Weights of a small transformer language model: vocabulary 13586.
Each number is 128 + 24 x the weight over its row's rms, rounded and kept within 0 to 255. Layers, rows and columns count from 0. Numbers have three digits each. The size before them is the row's rms in percent of the matrix's.

# layer 5 MLP up, 2304x576, rms 0.045, rows 2272-2303, columns 480-575
104:102128135110102110137135106150157116119129126095138136171132120098148137158155121110171118093127107101132101124108124084141119134154101130146121111148139138111082109153113129144117100111107144092153140090112133112124153126086136155131159125134109129154109153107111109116103152096151158166
094:117121147101161152103131118166122158142153144147118155129090118150117126097124140167144157138112153099137080101143146167111157107164130151152121110106125084148116111135157132109115122168144078100129122116161121141123173145098124131121134144155142135110148157162071121124087125133149120106
100:113092161100134120110139160110141081074146140150127154110094116105121145121146148194099102147147142150147127132119123104100116076121113110122140088200096109151147141096166140114102127092098152114170151179152169123089139130153124128126125151162117152136179154127134166148136121151166133123
099:118121098115162125168161172114127144139152098167147095146154086121106132082161143176132127134144105152118101130147136105113166112116101156102158149077099150128110148133142170109126151113083164137134100120180158153134135138082117115072149099132094125101108115117115113144137126102115106186
104:146126142146135073142166118127140150154108121142141114128153093115146154076126183074160112142138127144145117135132138084119132140128110089129135136120095163104119142145088092113170127162124102137106054093131137111111111128106160129141157186145144093103125117106098159127134091143128138127
091:125119114174120130131142150135116130116105150178139116134135082097141113120157148068107132134131092136142066114125122174170149113131100128172096112119109109163103131123138132198169136132155113145118081124156114116130154158106102136140152102139126122114129072097130141134115161161124134120
090:090131155101116105138122120093114078120076174149147111171156172168113125154156126079168135110103122122127111115158158110133147114171104113143136106154125079159136115105088120115134111103094121162110138110136135155142121119111159139145173127147125128092135115117153140124121102111157116081
104:127091150100140124140155134107124131121144122156088116113136181140101126138173122116157095149119123125110114127146088101136105124156102118138153136189091146131144109145146139123131123122115150103135113098119122091086084105161154140111127157106120100125157117100144137127146113141138105143
100:096113129140127101113149164110126098169160106162121133106140111123131153098188152091106126154174139113148167134114118087119089132131127143159111141107131145152092086146132104135097124136094119132135085126131104122113125099100124104119165126117173146130156108104130182142085106175155113160
104:124174106128161136121140131183084138097142099166146146129144126138142134088136153136161126125133158138139121095129122119163133153166115136105073140135116105169143102179182144159157150151155115129155112119157160152152121092135162108127128183133093122143160121124128148097134142170160139131
094:134147128134099120133156128139107155119124105111151173105102093112113120143136128129131130152136146116122164141154079159104152090159133148158141124099112125152101160125122171139154111113089130142128155120110122107125190118131165113093145114128142121097147181120122134145100129184123070102
098:118124114135163086122099166111118125177147152134092138141093113109137162164107158123099133100124134131100097103144130164129125150146103162156127133111098079111147105080133166136165145105113123087135119143134132086166133129161147127139126125148094100137134135134185102144101162179138117136
103:087118113134118136141102127139150076113090136141110101139148154135117150180102137121101113091150088121123116149165127112166110120143095122133114114156099143126156117153127107122130158167141145168146115141145115070122079143122153102113183151173085117092171170145108080145135155083112140109
091:097091114129090118122109159121146092150128106138139104138142102194124108140112167093138122123125097130145154123114127125135076076162137135115126111118129148138134096130120141118121136165142123115100103144137136104095142107140107137105139161103112145103105136133134099172134152185159131133
094:161107148130136128103125154141171135127159179115175154141155128150141129111145089108122131117154122094129172130126118127116162148138114149132101157118136149113114134146112176109149138127130114107128132115125137130166191109165151134091143143155128102098141136142114112186124151097137128173
106:067187094118112158168132126129115154100151162149123113149119152108119135159155151128158107094149123101097154127114162152138132115132101114142151132091091147140168091133139097102114103096109106091098129155132146157100130114143128129107151114099122101101166161148128136126076129126187137136
102:119122099162157131132153114132116149143133129151121143135140115109120162155160101135137061143156140130104141114167096123127111139140108131126165134091171084190084111116112123115119110100121089153124122101128190146141133100119132098145145110129122151058137096117136107120117147141169111170
095:083119114093115170129107153190132132127128146143139128160143130099175119115128159090138104160103176127133092111107125112112147131165113154130126148129107157135108143092116138154100119131154119112119131121117118104114145115119126123102151140132141139143110176088122135124115086193095132114
111:123105172104109096104132128119165120108120144155083103147096133101153125178143110117091147114119132122181103108166082131178102113123119104128138105127123153111112136177113158108125120129146134118116132116127154095089119160112102138116115174128107155139150145114102094119142104159167100134
097:123188090154115104118136169096127115119107131124113122111111166100139106090144119122137150164109140109146112133115110131161118154158133162126125128107066145145125112084141100149136169148117125109105142148146153093123125128156164169145143135169126128136142115140137139189077102151110137107
095:093122111156106140137108173096148157121099153140150146116151098118097186137151107094172115121093129037098150117142070104143143142164115107137129113127125107140124149156143159099123132120095145119121152149152114163124147105126113093121133128146130182147152129125133147137136132154167128117
098:082141118159088091096119115116110158105106112134157101160105173117159145101131114134086114118144138119165119153141142105138139084171123151147152136127058147161143091098119095164156156120133155094089139141112153108089106126149104112137160147137099143136151122086088094148124089156165129127
098:088149122114133136165136134132120108141121104136128117092112118098141144108133155089137123108098155070140104122114144116125134124129126166132120159145116087115125089112146145115150115138125098127139107125160124127119156088123090149114131173133106142117130151116154117125101105151199135120
098:156119123091121147101086213133106063138152146119125129129143137125175104145091145120120141162096142145168139128141166112145123158120108104143142115089177146134116094126089130107157155190153104158115118156155136136126124128158103155102154126133113154121165153132115126155106112114102128124
099:099118171165054124099127131119127140164164147107129169136129134123139094105143130130185142155113132129114128152158099095106091132136118154151109126116128139138128105122109098132151139148119119069113138164113115144108136162154149161144131127122090117155146138112120116098144148112132125133
095:138168155101138094142121124100140129126154135151113121147118135150146113117130166119115133117102136115127130101125115147113154147111094124148113132153134185100142096088110135144137149140116101119120096132112149115163122107150101164106128123120144154147114108115117163131116160096128122139
098:115152160150114103176129124144083147135155152157142095158109130152133126131149138136075082150164101140121141125125091119189166146124134115146132127139097118125075114099131174118122128121142129143128126102125125110123138127090153107119137123175142162084109124138157093176105121139141142136
103:121141155112166124118149117152132106139123154124101126129138137132140174151149106097178113105116162135135120151125113172110137112152100130145129123105146086125137101091116170135166109116127117219132136124124168169093104084143141156157126121125137167092146119160183105160126147114128136098
107:134131098156089147096152173140107116137120104159138118133129091146147129139139156107127138137142140117184139131125150105116162153144107109142127102114125147127134144132115138145120099110066133193149078128145172107132115118150099133130116128126162184133147083113151117166142083158139108145
099:128157154151151134163105169108114108116140106121133133117146151124147130105143134101140088115146109169189109135147123116109145127154128081192146139117084132130111107131140080170099142161096106145141146104116183114086141119195167131153154153124140123131140101130089132144117138154130120109
098:130189122130112178170142135174122091112136147132149107149141096122134135144125110107151177132141165146155086116153137087166126145124113138145131117124107108151087107135139177118176148135105136121100111100114144114079143099129056097149115132167096123124131143135121144125128102125131106148
104:107115157107143081155089118136131114131126150131130185106133136141162102110102112126134145099129109125120168061134110118124147109153110105147098132181115105074104092135143129117181136136113078127163126153140146164161087124139089129125125140157094093135168132103130144142130135157131116130
# layer 5 MLP down (transposed), 2304x576, rms 0.0591, rows 2272-2303, columns 480-575
104:117112114115145161124142131092175127165126080118138096130073134114168113165103127138139196099121160125104127097095128098100108142130093112117119120112160142104141135149137139115126115107130160108107090081117146143158098148112109123142137123116160114141062091166120110163163142113076141131
090:162121118146132131166152141109119129115143106160125117166111096112155131117166091135181134135131177134146127172154084158152117142150134113113124117079133107130132129119097111117093109113089119111151122136168136124082085160134134172103173126089124107163136169146163101113148095129157162104
099:106136097147118144183107111125159094161172155171121121096120116149099151145109138119058104150096086127129093151137115145119153111124094101119118152083132183134123153093116122134093122131127093158129155106152139111120173122149131125124111113158123146098106182122113144134152162090093172180
103:110138141112114161139138125114132185157130167171145149125174131136127121088153133144133213096140163095134117149122110135125095167113036112136146166119104130092144118072109156109104150146100181128118104114134144124105120067136155099113137131128106152117108121134093130130095148153106121136
109:123162103154147105154163136119098096095143093122146149084079132169068133149132161138125102149162113160109118145141118138154146136097218117108112095145108105117098166116125136121106111101095084132095101112129110134167130137158102083184143139127150142121126149141086153113105145138119114131
086:131089118147123119131102124117097173115126124144137102113165084128156101103099168119144160155129136136157157128135084137075128165103094107130128126144153168097155123109107145098106160155146092146128093133089174150116155142161120114160120136157093156168109182155101136132116118095111127152
093:130103146113118149146136109131116118129148089137110135091103129122166184135149113111077150126117097176108127143116139101151106119136119087170120136144118116155112126131126175135188134131147148155114151123126090152121117115146092072080109114184123128132142148121142134112097119119155078125
106:171130155172121121135118151115124119117164165082110137141121135130149137122102141163151125151093129146156114111112136142094151143139130119150156145108144133140139138109097138086123127123141143121146156133131165146117151148173130095104134100119137109152104118143107091119136099132145111131
084:108143115144125153113190138110112114118153114114140153116113117102081143098086122150093112118152117151122120137126115138128160110119255134109139141123123115130118149135109144149144068144146142104100163131117102141121139180094140122148097165116106120148108102126135115132143120104129133145
106:121133090145119127101139146161142132114139140098127141095165148129147090105156138088094167155183117119114120162114147141159144116112123131118112154126121157127129148121124119169128135117152137137110074130140117135153123152127114116137192105159143107100108060139126106147119130119161117157
091:134105096127141118167121123142096156146100141145142129123150148128055159125096113141169124129083143103157073142164096082146119151104113123110119088150161130123118145135109105121158126086149140054072145139184134098153138120169124078145121107157168132128138080138118141086123113141165173162
101:102167154141165103134108111127144084144091122126128135095095116082142123123139105086111099086141118096165155130137146120144136137174141168172113109097075080125158130142156111136104139141138144103120108171157122138146127095109143113167085102138134174087146132128123129127114129102096108087
105:124118131105111155118125115121127122127163087142152111146118174139115114129090103224119148150158140127112146110145144167115141099116105100139150184106154130120150130086158111104123130162202142109176141173109178128119138094092088134118134165125114118126121157141124142116149083142148175108
090:130167105104127119114152163164122160121116108119143141159120111139054120115188152071162102119156152126146122087128138121110137111087109142093116127106120091098124148121111110152127120095158147111113104153093143138135153128051149123191169158100155116148081134122123117114106136123135142113
090:109141145128120149147145127123096190160103105141108141108106112171153118079073071163103143137105095139140103120125114125142141114104135125138149131157133130116104161131110125135159157114144135139108067120068155151110109132129154183158134160167132133122125124136142101129138119139130136111
107:142107068110135130170181153146147162088125107120132141065119104125111140089124122148079104156104138134164167083172092131124129117118115123085113151152140110117123141127095143106080127102140129103136111135155136180125150127184125138165119151134138158131115122164125097126133165128135131086
102:095124159113101098183154121131135178128118161157130117138139126100130135166160166111133092132126133134110149118128117135119157114171077133129102130107085118126131127138118146101126104110127122174110116129075165167138116150111132118093128144139115139157138117121124087099134105159104121151
087:135137116151164152139106105111153135160139185131088118131127132176131121105130184130140146139113108077167133118162149104142135075145065118119129150128129114169131132119122141157103151145135150129113151157136137161108147083117147113119089136167123120149165187123101106120151132154140145126
129:166111176092105103070103119128113127133109141098120149111104107086161129130121111165118147138152193160129117120117101117123153153114106105156073090133170129095146116166143137161124114109160164155110114154125125145092132158092136140116129102131114156117160142139120095122148131132175155146
098:110136107122139150120124098121107143106152113156075156101133155120164140140094111104143090134132099143130140137096098138141139129106141103096113119121160096144159130144132160127138087120162109117123126141101143156101083128116137095154115111151144124118135115137107110098123131144121071174
097:111090131094125167091117145126143103158135131103107117169099142180161112121123145146123159153140136130129116115105127138102129128084083115117120106091121149130159124078128129150124160134134144140136116130123133112128120116136107135135106110151133128150144128101155123155124112162124087132
099:146139139143144145149115094129117121110104115151135175129111138105151075127129163132112131102130124149118126158148128120105167129076144150104105157094157077107147136143121110118127080125140140127121115112119133127127140158120161124151096148182135132098124136096130133122155141109137162157
096:171127159105123119106160114087109099113117076111102106125171158101118119190121134158122155121088113151106084116169140100122104083100141112163142124144120120131125140120135132118144125155137137120120135144133075101137148116129154182158172127127122130133162090133110122138140115152145155131
098:101138120120120147165163123096120166136137139120158135107119088137161097120108117096125131151182099135116109131118137120122120139102101122177113099109120190139117149105132104167129117130098115128092110120140132152147126180123145122120135150128134123148089157119144143149127120112172061153
099:131154130108088157141099110128139119087148096096113147117118084141135097111142142119130146123157118100118142120128140155139157117096133156145132106085155147133116093126149152159106119142157092097094147142114138134107114126152131138045159180129145160152132134143159173091127074154135132143
089:120159111199094123124153117141124097161109135159114101157111111108073126171122166110159156124123140182114142166111126141149133114173162130165116143160150085125125122165088174115107075098108102137101132103144119149106110152139133153178148153150167161145147153181139136099120108117138135185
093:139145092102165096127176099101097097175101138117137109134093102142105107110138109137152128104084159141104116149144142136116151099115155127139126122072095142130146119096124166130119094085080109145115146123117124126161136119153089105156108182117114117149138117142159136084134152135141186093
100:156109114139126127143105125118137133141160106145120120120097095104150107156155108129130105133113118155106103066108147141104136112112072151145152140147137132134095104116143133112128138151112152135104101164115114128167173121116135114095152116134154095120117083114142153166109141107135168141
112:133134110103127128108113132153131099154159115152104158136168180115123148102116151134087165161143097130111113159160157146132101139144141117095172150129136162121097129137094133144098113111091077129139129109118138144143136109115117147145131123126144147131174138131189127158136122157088143152
094:097120160091122133144127100140154115169126157153151100138146119152113140096141124105119154140084109139089142135121132194163109102157099120100132113170150140176142128104093146175114102113135154142152141161104109123171082140094144119131148134147148089064103143150151123134131112105124083108
099:142109136104136099144137121154143149151123112112122148128145123137152138121099142128081150120162114121140142151110150097111129150141075149138103155124143123143147136114114120141128139091124157112159137126098110100149149152139113179160118119156118104147139122166150124097144124090135125164
101:156152158096178116148044129137117137069118071123131162092112137128157153119092103124097147114138113095157133120169147120111121095090168136114151110182137147135152125130131118175128154162113112123144147132159112138120102120122111142117129130131127133126125155150110141123135105155098116108